config.toml
head_dim = 64
vocab_size = 8192
lr_mult_o = 0.997
warmup_steps = 223
decay_fraction = 1.0
decay_shape = "linear"
Each number is 50 + 10 x the weight over its row's rms, rounded and kept within 0 to 99. Layers, rows and columns count from 0. The size before them is the row's rms in percent of the matrix's.

# down: layer 2 MLP down (transposed), 1216x448, rms 0.028, rows 675-714, columns 336-391
# gate: layer 2 MLP gate, 1216x448, rms 0.0312, rows 676-715, columns 336-391
# up: layer 2 MLP up, 1216x448, rms 0.0299, rows 676-715, columns 336-391
down675 102:43 54 73 45 50 42 58 56 50 32 65 54 69 39 58 41 62 42 67 43 53 58 41 47 38 40 58 58 56 50 38 36 56 49 56 47 48 54 47 36 59 38 44 49 53 40 39 51 54 54 60 37 63 49 42 43
gate676 096:44 51 64 47 54 51 62 50 42 57 45 44 33 56 38 46 44 55 56 49 41 48 52 39 38 37 31 52 58 51 53 55 42 39 42 30 59 51 39 46 45 50 57 34 53 59 52 74 74 43 45 49 41 53 32 62
up676 097:56 57 48 51 75 38 39 48 59 51 44 50 30 48 46 59 46 45 58 55 44 44 59 60 51 52 49 56 54 53 59 39 50 42 57 58 59 51 57 64 69 44 55 64 51 51 49 59 60 49 63 40 69 39 53 56
down676 099:45 35 53 69 45 59 62 59 51 54 42 73 51 51 26 39 38 67 48 55 63 46 59 53 56 50 59 49 58 50 42 36 57 38 57 54 64 45 64 41 53 53 58 35 47 56 55 46 50 66 54 45 57 60 62 58
gate677 100:49 41 58 37 51 73 47 48 60 65 54 53 38 43 42 54 58 64 49 40 43 57 57 28 50 57 63 49 60 48 49 43 64 44 57 51 58 60 44 61 66 46 69 37 46 60 57 50 72 33 48 58 41 62 44 53
up677 099:40 51 53 62 43 52 38 55 46 64 59 53 43 49 55 45 46 38 47 54 46 56 54 71 68 38 47 55 47 62 57 58 44 40 52 77 35 58 51 58 44 44 45 50 76 51 43 48 57 50 51 69 63 45 45 55
down677 101:47 55 44 45 38 44 53 58 39 52 58 40 51 30 38 38 49 63 33 44 61 59 35 53 51 45 45 62 51 57 63 48 35 53 47 58 52 58 48 77 54 44 51 51 68 50 62 34 58 40 44 57 57 60 45 37
gate678 098:59 41 39 51 45 55 17 61 44 53 64 48 52 41 49 56 53 61 51 58 53 46 45 52 64 59 66 63 49 53 43 45 58 38 29 43 44 44 40 50 54 46 54 52 39 44 51 58 45 42 60 42 51 37 43 44
up678 102:47 52 59 46 56 51 57 51 35 37 38 45 55 48 48 52 42 69 52 44 08 58 47 52 70 52 53 30 56 38 43 63 47 43 67 62 66 44 37 54 64 65 54 55 65 62 53 46 63 57 49 36 48 39 46 50
down678 101:47 47 54 45 33 50 54 51 56 45 31 46 60 55 53 45 56 33 39 61 59 50 51 49 56 33 64 36 44 44 40 60 63 42 36 64 55 45 73 48 52 39 45 53 54 51 43 58 49 13 75 36 49 36 54 40
gate679 110:20 54 37 55 63 55 28 61 59 63 46 60 47 43 57 45 45 57 60 51 36 69 29 52 63 53 59 33 45 45 53 60 52 43 35 46 55 40 49 60 65 56 39 37 57 50 38 45 50 48 56 36 57 48 32 36
up679 111:59 77 37 37 38 55 51 38 44 35 49 42 56 51 56 48 50 49 48 72 40 49 51 66 46 48 34 65 69 55 46 51 50 49 47 50 45 51 45 49 45 38 37 42 48 44 60 47 32 37 68 46 41 54 57 66
down679 107:47 55 52 38 39 37 49 42 58 50 50 56 49 51 32 43 36 56 38 47 44 49 49 60 56 56 45 63 42 42 51 48 31 27 48 63 48 65 52 54 43 41 48 57 71 58 45 69 55 39 52 48 50 55 68 44
gate680 108:40 41 47 41 52 49 40 47 48 37 57 50 44 49 49 64 56 33 35 37 67 52 63 50 54 41 42 64 45 60 69 70 62 33 52 59 34 38 41 49 58 48 43 48 39 47 66 57 52 50 45 51 52 70 29 56
up680 103:74 55 56 43 40 32 41 39 50 67 31 51 34 49 42 43 44 39 45 46 44 45 52 50 40 51 56 60 48 51 53 49 51 56 51 63 28 57 45 30 61 39 42 49 39 52 60 48 39 51 62 49 16 42 44 45
down680 101:49 53 51 43 47 58 48 47 50 56 50 53 42 42 62 38 32 63 55 59 41 54 63 63 43 58 60 56 44 47 54 52 55 60 46 62 38 48 63 41 60 41 52 53 58 55 44 59 41 68 51 57 49 76 39 46
gate681 107:50 61 51 66 39 60 36 43 65 58 55 53 45 56 68 39 47 41 54 54 55 47 32 46 62 40 38 50 45 64 44 55 44 68 33 58 57 52 37 43 48 44 62 58 55 50 32 75 54 55 43 45 47 55 43 33
up681 106:53 57 59 52 46 37 45 45 41 42 56 42 54 54 47 48 53 64 60 40 61 54 57 47 62 75 51 55 59 59 64 45 41 57 66 41 60 53 48 53 48 54 52 65 51 41 53 51 69 62 54 57 48 49 52 56
down681 103:49 54 53 56 59 66 59 64 75 38 54 54 38 45 52 55 37 51 58 43 42 32 55 61 72 56 60 50 32 35 59 62 43 38 68 50 36 46 41 38 61 73 56 60 50 69 50 60 63 39 62 68 59 58 41 69
gate682 104:46 48 44 32 34 41 38 49 55 67 51 57 30 45 46 41 41 69 53 70 55 41 51 52 47 57 40 37 49 65 63 42 54 49 63 42 64 45 61 44 61 58 63 54 70 67 54 50 35 50 63 52 45 52 46 73
up682 103:64 57 49 57 56 46 56 45 56 41 31 45 58 51 44 56 42 65 23 71 47 42 47 44 44 43 28 51 56 58 56 58 47 46 58 50 37 32 48 54 31 50 54 56 54 63 50 60 32 52 53 61 42 48 51 59
down682 104:49 60 46 46 45 49 37 36 62 56 49 59 52 31 54 56 57 38 46 60 56 47 47 55 52 45 30 60 40 54 54 61 61 61 50 47 43 64 61 39 41 42 53 52 60 39 42 41 31 49 60 42 61 34 39 38
gate683 103:35 53 54 53 33 48 56 67 64 47 27 64 45 31 63 31 49 56 56 65 69 53 36 55 45 37 49 61 53 54 46 46 48 45 40 33 64 49 44 49 31 45 46 63 52 35 48 55 50 40 68 68 54 57 70 33
up683 106:70 50 52 38 33 66 40 43 59 54 48 61 47 61 35 54 29 45 53 51 47 63 69 50 75 51 42 45 62 47 60 45 54 44 56 64 60 61 57 38 49 53 48 44 52 62 52 43 37 25 48 43 59 68 46 49
down683 106:58 71 55 50 63 64 55 50 51 45 47 54 51 46 42 49 53 51 55 54 68 42 44 52 50 60 31 56 44 45 47 28 52 43 49 37 76 41 61 54 58 68 70 36 49 65 40 31 46 74 58 48 55 48 54 57
gate684 093:53 66 27 46 42 42 66 63 57 69 41 56 46 52 47 82 45 50 43 44 40 60 58 39 44 58 51 36 52 49 34 33 45 59 64 24 54 47 55 55 49 63 61 55 57 74 54 48 28 42 52 55 49 59 56 41
up684 095:65 61 46 42 47 68 59 57 53 41 39 67 64 49 41 52 49 55 52 60 54 45 50 35 49 53 62 47 53 54 66 34 53 54 63 53 57 61 43 32 30 56 58 43 46 37 54 51 54 40 55 54 40 30 50 49
down684 096:40 50 57 37 36 45 45 60 52 50 34 44 73 46 38 41 49 37 36 46 58 40 55 50 59 51 62 54 74 59 47 51 36 67 42 47 68 50 42 57 49 38 39 68 45 48 34 53 43 31 34 52 48 42 34 44
gate685 101:41 43 49 48 65 40 39 61 30 41 46 50 22 52 60 49 38 53 37 52 55 46 52 42 75 62 29 41 50 42 56 51 53 45 55 44 50 41 40 54 46 46 64 48 41 40 34 45 65 51 34 34 50 40 28 57
up685 102:38 56 77 40 58 47 57 49 52 52 49 52 30 49 52 61 36 41 36 50 45 63 54 52 38 62 36 38 58 30 61 43 59 54 59 46 46 60 50 56 34 55 56 64 66 54 53 46 64 47 41 52 58 45 42 44
down685 100:46 56 56 31 46 49 54 57 41 32 37 41 56 47 54 58 47 64 54 51 61 59 45 48 41 62 34 42 49 37 68 62 35 66 56 47 46 30 32 55 51 56 54 59 40 47 57 49 55 37 45 58 47 48 28 58
gate686 096:38 44 68 56 43 49 51 52 61 63 69 44 35 54 57 45 54 58 57 38 63 53 50 45 56 36 62 54 54 49 29 45 60 54 45 35 38 68 41 59 69 42 48 42 49 62 37 50 43 54 37 55 35 70 34 56
up686 096:51 52 64 54 42 52 48 56 54 57 58 52 62 41 43 69 49 42 50 41 49 43 58 34 64 35 54 59 65 42 42 53 58 48 50 51 60 48 40 54 58 51 52 30 39 37 42 40 63 53 66 77 47 56 50 37
down686 098:34 53 42 58 73 50 36 57 47 42 59 49 45 37 38 45 64 62 54 46 41 29 57 51 50 65 37 42 41 50 52 41 47 54 44 43 58 50 48 38 57 64 65 50 43 38 62 51 49 32 52 48 61 52 41 59
gate687 094:65 57 52 63 56 48 59 56 46 34 50 42 52 54 58 46 49 47 50 50 63 52 48 53 54 58 69 66 48 52 56 59 44 59 51 51 37 53 42 51 36 63 49 41 61 67 54 27 58 47 66 56 53 52 62 48
up687 100:41 49 44 63 47 62 42 43 67 48 46 34 52 57 46 52 55 59 47 50 61 58 52 60 40 40 53 36 50 40 57 55 64 55 55 41 64 46 46 49 55 53 61 43 39 43 47 56 42 39 43 55 42 66 54 44
down687 097:56 55 28 78 43 47 47 61 64 39 37 62 36 47 45 43 47 56 67 61 43 73 47 78 51 51 61 58 44 45 47 62 50 42 41 52 65 76 65 49 48 52 49 57 66 47 39 39 64 50 53 49 53 63 54 56
gate688 095:37 55 53 50 60 36 66 55 57 71 48 42 28 51 48 48 44 44 52 33 58 65 47 51 43 60 49 57 58 46 48 44 53 54 44 48 43 56 43 54 43 59 57 52 42 57 63 34 42 49 51 45 52 62 57 38
up688 095:51 29 77 52 51 41 58 66 56 57 51 66 57 51 45 62 55 60 54 61 56 57 47 42 39 41 66 35 57 68 37 54 47 49 62 48 40 34 48 45 31 48 41 54 53 28 62 48 29 37 47 53 57 42 34 24
down688 097:36 47 76 57 52 43 45 51 41 41 65 59 44 33 53 42 41 47 50 54 58 50 47 38 35 40 51 35 57 44 43 58 34 65 61 57 46 38 43 66 55 52 46 55 56 35 65 34 48 83 36 50 56 53 40 39
gate689 105:51 43 38 50 53 45 59 38 54 48 34 51 51 47 39 55 40 55 56 53 59 49 33 52 53 50 41 49 39 44 44 49 45 38 16 64 70 38 40 44 53 63 37 50 32 46 39 46 58 30 53 43 46 38 56 68
up689 103:55 37 39 41 73 50 41 53 41 48 47 55 51 63 62 43 40 43 59 43 34 53 47 34 51 44 62 38 50 40 50 45 54 49 68 45 51 59 60 50 34 53 70 52 62 54 51 62 39 51 67 50 48 52 37 47
down689 103:57 42 50 39 49 45 45 64 32 51 66 48 47 63 46 36 49 30 58 33 61 52 46 48 43 45 50 43 58 53 66 50 53 63 53 32 68 59 43 42 41 64 45 57 41 59 56 66 47 53 61 50 75 34 55 60
gate690 100:35 54 60 50 57 44 56 57 55 31 56 65 72 51 57 41 40 53 58 51 53 57 66 74 67 57 45 43 53 56 45 53 44 54 54 55 41 34 43 51 56 56 71 56 52 60 54 47 38 54 57 47 56 68 48 81
up690 100:59 45 50 52 41 39 48 34 64 58 53 43 75 68 58 51 52 34 62 40 59 43 52 52 62 52 51 27 44 55 33 55 51 50 50 63 52 59 51 43 44 44 42 49 44 54 50 41 39 34 49 56 40 45 47 43
down690 101:47 60 50 43 67 42 59 63 39 66 45 38 71 56 40 52 43 39 41 40 60 52 33 40 48 61 57 57 29 42 50 27 53 63 55 53 65 43 43 48 36 41 32 50 46 27 42 48 53 71 44 42 45 47 49 42
gate691 101:39 32 68 46 49 41 34 64 69 47 58 52 39 46 40 66 69 52 47 70 61 49 52 53 48 34 28 60 44 42 44 50 45 46 48 61 48 59 45 39 39 65 45 44 29 59 35 48 73 46 51 60 47 67 72 47
up691 098:51 70 45 51 41 35 36 57 47 53 63 42 52 37 63 61 46 47 33 48 40 67 56 55 35 46 47 41 43 44 52 59 43 54 33 51 54 42 30 58 58 41 64 54 45 56 61 20 50 55 59 62 24 41 62 47
down691 101:51 51 42 49 41 48 42 53 85 52 73 54 51 68 47 62 46 57 42 40 24 53 57 53 39 51 62 38 56 51 47 55 53 60 37 42 44 48 49 51 56 53 50 60 44 52 29 46 44 40 57 37 54 38 52 57
gate692 102:31 51 41 51 42 43 60 42 51 31 42 59 56 55 42 62 62 58 74 50 43 65 47 47 38 47 63 47 66 45 43 55 40 26 47 53 44 69 49 51 31 43 55 53 56 56 46 50 54 51 62 65 40 57 45 49
up692 098:33 41 37 34 44 19 24 39 66 58 56 56 53 37 42 59 40 61 50 51 63 43 33 32 40 52 53 56 54 30 77 70 54 47 41 51 39 40 31 73 50 38 55 52 50 42 73 56 59 58 56 39 55 66 39 64
down692 101:50 40 58 46 45 34 72 43 30 59 54 50 51 65 58 50 47 50 48 49 43 56 47 49 55 65 61 49 48 58 46 53 43 60 46 45 45 52 51 44 43 47 59 39 54 51 52 47 54 56 37 65 59 39 59 43
gate693 104:54 67 49 40 41 68 52 57 51 50 43 68 52 44 43 56 48 56 49 44 56 45 67 61 74 56 49 43 58 57 60 46 63 34 43 40 54 27 56 48 48 54 51 57 46 54 53 51 70 61 56 57 52 64 46 47
up693 100:49 60 40 44 55 39 28 53 49 64 43 45 63 50 50 42 52 26 57 60 58 53 59 58 50 51 46 36 50 49 31 50 57 57 51 36 58 48 63 52 62 62 46 51 51 33 42 43 69 42 48 54 40 60 45 49
down693 098:54 48 51 47 56 55 43 55 54 55 53 45 59 27 31 34 55 62 53 62 57 54 44 61 60 49 60 56 34 55 56 62 47 58 48 56 38 38 50 44 56 62 53 44 28 35 42 40 45 59 44 60 38 72 60 76
gate694 098:37 56 53 44 70 50 49 44 28 54 43 47 72 37 53 53 73 50 56 42 41 41 52 39 48 52 47 50 42 57 39 41 49 41 58 56 51 47 42 65 50 53 52 57 34 63 54 55 53 51 54 65 47 56 62 52
up694 097:52 43 74 54 58 24 45 40 53 41 47 48 48 45 59 44 50 64 62 40 59 52 51 49 73 66 55 48 50 33 53 74 56 47 50 42 35 37 58 51 56 48 59 47 48 43 40 58 56 57 57 55 69 46 40 41
down694 099:57 49 43 57 54 59 57 49 52 54 54 55 35 59 30 48 43 55 60 30 67 41 44 63 57 41 46 52 39 33 61 36 49 46 37 47 46 48 49 42 46 37 53 42 48 36 46 25 36 39 53 46 69 64 43 53
gate695 102:53 73 48 43 56 54 46 55 42 71 52 55 53 40 55 49 39 59 63 38 37 55 41 64 50 46 43 51 50 45 35 58 62 60 62 56 54 52 51 49 46 44 37 75 47 42 38 64 58 42 39 37 36 44 41 62
up695 100:52 43 60 38 54 42 31 34 45 49 44 52 59 55 39 38 54 55 62 32 47 46 47 46 42 41 63 61 57 43 44 63 34 44 48 52 38 62 41 58 81 55 63 42 55 56 54 35 49 49 41 37 57 63 50 59
down695 101:54 59 43 58 37 57 38 64 39 64 44 51 46 62 52 53 38 49 35 24 42 38 60 54 63 39 59 45 59 54 52 65 36 57 48 44 48 67 41 57 49 45 50 27 63 51 62 63 44 41 55 51 53 53 60 65
gate696 100:41 53 45 45 66 39 38 51 48 47 45 58 60 56 54 66 47 48 57 50 45 53 53 48 36 45 63 62 48 54 60 56 40 49 46 54 65 60 42 60 57 54 46 38 35 61 60 38 46 50 59 62 46 56 58 48
up696 096:45 50 48 63 48 44 41 50 27 60 45 56 53 63 51 51 51 40 43 46 65 38 32 44 50 48 54 54 55 48 48 32 54 35 44 49 68 45 46 43 52 43 58 51 52 51 51 38 47 41 50 46 65 59 56 65
down696 098:36 61 35 42 36 52 37 34 49 64 29 52 58 66 36 45 54 48 61 57 55 42 40 21 53 50 52 55 54 62 46 44 63 69 50 47 51 71 61 42 35 52 44 66 60 53 64 41 58 57 66 46 50 59 59 55
gate697 102:38 38 69 53 47 45 53 56 48 53 60 54 45 51 56 75 55 42 63 59 53 56 47 55 41 59 36 63 50 49 61 56 54 32 48 67 60 22 44 49 40 66 46 56 66 72 49 40 50 49 59 63 53 49 51 69
up697 100:43 42 28 52 46 56 51 51 46 46 48 53 65 56 62 53 57 46 59 60 59 55 49 50 52 69 71 56 62 28 64 89 54 62 43 45 50 45 39 54 39 46 36 57 45 38 51 56 37 54 56 52 58 53 48 37
down697 101:44 52 56 53 57 47 54 68 44 52 45 59 46 46 37 58 57 64 47 52 45 48 67 39 33 48 57 40 59 40 49 57 61 73 48 62 45 40 48 44 49 40 55 61 39 35 44 55 57 51 60 49 56 61 47 35
gate698 102:53 39 49 39 73 54 35 69 34 65 28 50 47 53 54 54 48 49 56 41 54 44 58 37 61 45 34 62 43 53 77 41 53 25 56 31 51 53 55 48 56 41 39 31 68 58 42 37 42 39 47 44 48 41 47 45
up698 100:55 56 67 47 43 46 39 27 43 53 45 64 66 30 41 39 53 61 59 44 37 35 34 71 45 50 65 60 60 46 49 53 39 40 70 26 63 48 41 69 48 55 41 51 49 58 52 39 38 45 59 49 43 56 42 66
down698 102:44 61 58 42 52 46 46 41 57 55 66 46 59 62 61 39 51 50 43 50 61 43 53 43 46 53 58 42 45 59 53 40 47 46 49 58 61 52 39 50 61 44 53 48 37 48 55 59 47 35 62 46 62 70 50 60
gate699 095:58 55 66 38 53 45 39 41 48 47 67 63 32 69 52 30 39 49 44 42 37 63 51 51 47 39 66 31 56 70 43 31 51 29 56 63 47 45 46 63 51 67 37 52 50 50 46 47 62 39 49 63 52 59 59 66
up699 097:62 30 45 72 67 69 73 57 77 38 46 61 31 50 55 38 43 65 49 68 37 66 54 56 48 54 62 29 48 34 60 58 36 43 44 51 74 70 43 40 34 59 38 53 55 56 45 49 42 57 48 59 50 48 60 52
down699 103:60 46 46 54 59 42 63 49 57 47 63 50 44 36 59 37 53 55 48 66 46 70 60 56 49 41 47 36 49 22 43 57 61 57 40 36 28 44 48 32 60 59 57 37 45 42 71 42 43 62 47 58 52 43 53 52
gate700 094:67 37 53 36 33 45 57 55 48 59 32 43 29 40 45 50 49 38 44 48 48 75 48 55 50 49 45 50 44 43 48 44 48 45 46 43 60 75 58 49 52 45 52 53 51 59 43 34 39 54 59 42 39 61 47 66
up700 100:59 60 60 43 58 44 52 40 68 55 59 61 48 41 53 46 55 60 27 66 52 46 65 45 64 59 37 45 54 53 49 46 52 50 54 67 59 45 21 47 36 60 73 39 66 56 49 67 56 37 68 56 70 48 27 55
down700 097:62 63 52 47 65 34 48 56 40 52 55 50 56 39 58 46 44 53 52 46 34 63 52 46 59 50 41 64 52 48 53 53 53 44 49 20 46 49 62 36 64 50 53 50 51 50 46 32 42 38 38 33 51 37 45 49
gate701 094:34 52 54 42 51 59 48 48 46 50 36 49 67 53 68 48 41 27 34 49 58 43 32 38 49 46 66 48 44 69 56 44 57 40 53 48 46 65 50 46 44 36 51 57 53 55 45 56 54 43 35 48 77 38 65 49
up701 094:45 69 50 47 49 44 46 61 52 72 45 27 43 53 44 54 59 57 46 45 54 65 49 34 52 42 64 59 53 53 42 44 41 57 44 60 55 60 61 51 62 27 39 50 60 35 45 42 43 38 45 51 54 52 62 54
down701 094:48 47 31 46 56 49 67 62 69 48 61 49 58 55 50 54 41 61 70 53 40 51 41 44 50 53 54 58 68 72 49 62 61 41 40 55 49 50 43 46 43 32 46 44 38 49 70 46 57 61 49 43 53 63 59 59
gate702 100:48 50 57 63 49 59 65 53 64 56 39 60 47 59 42 20 71 57 49 58 48 54 40 56 51 40 32 36 52 51 76 57 45 57 53 68 55 58 60 41 61 57 50 66 60 27 39 73 56 55 52 51 55 63 59 55
up702 099:39 47 38 40 56 36 35 48 50 41 44 34 51 40 57 46 60 56 52 41 41 25 28 56 66 64 45 59 51 47 19 52 77 54 47 55 50 40 39 46 33 48 61 55 49 55 53 52 49 58 56 50 55 58 57 43
down702 100:36 55 55 53 53 52 40 59 66 50 54 35 52 46 54 48 51 28 41 41 68 65 65 60 55 48 47 55 37 52 66 60 55 74 59 60 54 56 38 66 25 44 53 51 52 64 62 44 56 46 51 68 66 48 43 42
gate703 093:58 47 57 50 67 47 43 59 41 58 37 59 53 52 48 56 56 59 61 37 46 33 44 47 44 54 45 61 55 63 35 54 46 42 46 39 59 56 42 42 55 54 53 54 61 46 55 60 52 45 35 62 41 53 75 50
up703 091:55 43 66 58 56 48 42 54 59 52 43 35 56 63 48 44 37 72 51 70 56 47 53 50 55 55 57 45 41 38 40 61 50 35 40 43 52 45 54 39 49 64 48 40 50 50 47 58 37 44 55 49 57 49 63 53
down703 094:49 59 43 41 70 56 50 80 59 49 51 53 39 43 59 32 27 59 66 47 60 59 42 51 53 67 52 46 47 38 54 53 41 49 40 57 45 51 47 57 47 74 56 49 52 54 67 50 62 43 62 62 48 48 53 45
gate704 098:58 64 46 54 50 40 46 36 44 59 50 63 46 50 37 54 53 44 46 45 50 61 34 49 44 62 37 40 49 44 59 33 47 31 44 48 57 40 50 42 47 36 51 34 40 49 48 51 44 55 46 60 27 45 37 66
up704 101:35 59 43 45 33 50 48 37 33 53 74 46 61 63 57 47 40 47 45 49 59 53 51 64 55 34 62 54 50 33 64 59 68 53 51 44 55 35 41 58 43 53 49 46 34 52 63 26 44 48 60 54 50 52 52 56
down704 102:52 61 62 43 37 62 65 45 35 63 74 48 60 52 63 57 58 57 36 34 22 37 44 44 48 65 55 46 51 37 37 54 54 47 55 63 49 43 52 49 54 55 53 61 65 54 45 53 63 52 68 54 61 49 48 62
gate705 100:45 45 43 42 62 49 51 62 44 44 30 56 56 47 49 47 43 51 59 52 48 43 52 50 46 42 26 55 57 36 72 54 51 41 53 59 67 40 57 45 66 42 45 54 43 52 46 52 53 52 73 45 55 48 47 50
up705 102:49 29 54 42 55 37 58 59 56 54 43 37 61 42 35 38 35 35 43 51 40 48 44 57 37 65 45 47 29 45 59 56 47 40 52 61 41 44 67 64 47 57 48 57 43 54 48 41 57 42 65 51 34 58 51 30
down705 102:50 37 53 61 54 47 41 63 59 55 54 61 34 41 65 51 55 44 50 51 41 56 51 66 43 53 71 36 52 45 51 55 43 50 51 61 58 58 54 48 49 48 62 59 44 39 39 27 48 68 69 51 55 42 48 32
gate706 101:37 53 56 55 61 35 47 47 49 55 43 57 47 60 58 64 53 55 36 50 41 45 36 51 41 61 56 56 63 56 60 56 53 40 40 64 54 37 47 61 36 43 44 69 64 56 46 54 40 42 58 34 48 39 48 48
up706 100:57 53 37 36 67 52 46 27 50 51 57 67 69 60 54 61 70 51 40 44 41 41 67 59 40 55 56 29 48 50 55 51 60 64 64 57 59 49 55 62 42 27 65 44 56 44 55 57 58 51 45 49 34 35 50 45
down706 100:56 56 56 57 51 48 40 54 47 63 36 49 44 36 55 60 43 50 63 51 57 40 64 62 43 33 32 56 46 55 56 54 53 48 47 64 34 49 69 35 50 48 51 34 49 54 29 64 60 59 46 48 49 48 48 36
gate707 101:57 44 50 43 42 54 59 53 37 66 41 46 47 71 51 36 42 52 51 50 45 64 51 61 38 56 50 42 44 54 52 72 53 41 59 52 56 56 43 49 53 62 34 63 53 58 58 47 29 34 55 56 39 34 44 59
up707 104:52 45 49 55 52 57 47 65 39 38 31 57 52 38 47 61 62 42 47 51 62 57 43 49 49 54 28 44 54 55 38 72 59 57 56 66 42 60 60 64 42 46 54 42 57 25 22 42 46 35 49 44 60 22 50 32
down707 105:47 39 51 52 60 35 54 51 39 43 45 35 40 56 46 60 40 55 54 56 61 65 49 59 54 59 44 50 56 54 46 54 62 60 60 41 53 59 45 60 39 49 41 47 49 42 50 38 44 21 67 39 45 69 50 46
gate708 110:44 42 31 51 60 46 43 33 44 53 44 53 47 62 53 55 37 55 45 52 50 53 45 57 50 36 60 76 31 44 57 56 42 50 29 43 56 49 47 41 48 49 61 42 38 28 39 50 48 35 58 49 49 51 57 46
up708 105:54 42 52 53 59 45 44 47 44 61 54 43 46 22 62 56 58 65 42 65 47 38 65 51 60 32 39 57 55 48 58 44 44 42 44 37 66 49 44 36 52 44 35 55 52 63 38 62 60 71 66 57 52 63 50 51
down708 104:50 45 54 61 53 36 46 39 57 44 48 28 36 57 56 52 50 47 46 52 32 49 37 39 47 39 38 54 51 37 46 60 43 53 43 38 64 48 55 35 49 63 47 39 41 50 46 43 51 39 56 45 43 44 51 45
gate709 106:42 52 30 46 73 48 60 50 62 53 51 41 40 39 60 47 28 47 33 54 53 41 54 56 56 40 48 51 41 48 51 44 41 34 68 38 40 63 57 50 28 42 68 55 54 44 49 46 37 47 48 54 49 38 47 46
up709 107:39 43 45 44 52 53 45 43 56 41 46 46 62 58 61 48 34 58 42 55 62 47 60 53 43 40 44 41 52 57 54 52 44 45 56 47 56 47 49 46 35 49 40 47 47 49 49 36 56 52 61 34 47 54 68 43
down709 107:49 38 32 65 56 56 53 48 38 34 51 37 73 45 50 59 46 54 50 59 54 33 46 64 60 40 58 56 52 37 43 53 58 35 56 39 46 31 46 50 54 62 59 37 77 54 41 74 62 28 50 58 52 33 50 44
gate710 101:56 37 30 38 55 57 51 50 47 48 54 28 58 59 44 48 62 52 50 32 60 54 34 44 61 51 51 57 44 41 35 33 39 48 41 44 50 64 33 49 44 54 49 41 41 40 46 42 51 50 29 56 40 52 46 52
up710 099:47 39 52 52 60 48 34 57 62 69 38 42 40 60 42 52 63 44 65 35 38 53 35 57 56 65 39 56 47 44 47 42 62 61 54 40 55 69 59 31 65 54 43 56 53 48 47 68 40 52 62 54 56 52 49 52
down710 101:50 45 60 30 60 54 47 61 52 35 41 51 41 75 36 59 57 45 61 51 52 36 43 65 49 66 62 44 64 49 36 44 51 52 35 76 32 44 50 32 40 54 59 49 59 58 35 87 44 48 51 42 57 46 47 59
gate711 099:50 59 51 57 58 46 47 58 67 53 60 46 56 64 49 52 51 40 58 51 45 52 29 30 55 53 64 36 64 46 43 59 39 42 73 58 36 53 54 55 51 59 56 46 43 54 38 37 58 41 46 57 47 51 49 51
up711 097:42 65 59 44 41 44 59 60 48 47 54 38 68 45 43 48 54 26 44 49 65 65 52 44 49 69 67 63 48 55 46 47 58 50 50 55 48 62 64 51 54 55 45 47 72 34 42 58 52 54 42 56 43 46 62 47
down711 099:45 50 52 62 48 37 63 50 65 62 53 37 43 59 42 51 43 61 52 62 69 41 38 42 57 70 77 65 24 48 52 49 52 53 58 30 48 48 38 73 49 47 40 48 38 56 48 52 40 51 52 45 57 44 40 46
gate712 106:53 48 66 44 34 52 61 49 48 49 48 46 49 55 53 38 48 39 37 43 33 56 72 60 53 57 43 51 58 55 61 55 42 38 63 54 55 59 51 32 52 59 57 46 43 72 60 52 59 52 26 41 31 49 74 60
up712 103:42 60 49 68 46 55 48 64 65 52 37 57 51 43 52 46 58 49 51 45 60 51 39 57 48 58 23 40 51 81 72 49 45 68 51 34 62 44 58 73 66 43 49 56 45 67 54 42 51 54 71 62 57 61 51 43
down712 100:43 46 49 28 73 63 47 60 44 55 57 47 67 46 70 55 57 64 51 44 52 40 36 34 68 50 66 50 67 36 58 59 35 43 54 44 62 56 63 38 50 54 53 39 43 60 67 45 57 70 41 47 54 63 43 38
gate713 101:45 53 53 53 64 47 56 49 59 50 47 59 59 35 45 46 57 48 59 54 44 53 55 47 39 55 45 45 55 49 77 38 35 73 51 40 54 41 46 42 65 57 18 53 61 48 66 53 56 53 49 42 47 52 54 51
up713 102:70 46 59 57 42 59 30 42 47 47 45 44 52 48 38 61 35 51 60 48 47 56 43 43 53 38 59 34 60 48 33 43 41 58 64 52 58 48 64 69 48 66 53 32 38 45 63 65 60 49 39 37 59 54 47 54
down713 103:51 58 60 45 65 48 45 43 48 62 57 55 59 52 33 34 62 42 62 56 32 51 46 60 43 47 43 51 31 51 41 57 61 65 39 56 37 43 30 44 43 66 47 45 68 63 41 56 36 54 54 47 47 45 60 46
gate714 099:54 65 57 45 55 62 41 50 41 56 65 63 44 52 46 42 54 56 46 50 53 48 52 56 57 42 64 44 42 51 67 63 45 70 63 37 60 44 43 66 58 43 65 47 58 47 40 55 38 47 51 61 47 62 58 60
up714 100:44 57 36 50 46 41 43 50 59 82 62 66 43 63 49 50 53 74 49 60 46 47 51 57 68 37 43 50 38 45 41 30 39 37 53 51 43 49 52 47 51 49 62 55 62 59 49 56 67 50 52 39 43 42 73 39
down714 101:56 42 44 41 45 40 53 44 39 46 58 61 59 40 52 48 51 52 55 42 44 59 34 45 58 74 34 64 40 55 41 55 52 32 44 57 35 62 42 55 42 35 47 37 49 72 39 41 40 57 30 42 36 61 63 24
gate715 095:51 39 44 54 60 31 44 51 42 41 64 64 59 46 59 48 55 63 49 57 49 48 38 43 49 40 53 36 52 54 39 45 44 48 62 42 36 52 58 47 42 51 55 52 60 56 43 47 44 45 58 43 61 59 37 68
up715 096:55 47 51 55 53 71 54 39 34 40 37 55 56 52 51 68 52 43 45 41 40 36 47 63 41 69 33 38 56 38 54 49 54 45 58 45 64 59 45 29 39 59 47 43 54 59 58 53 41 47 29 71 65 55 43 54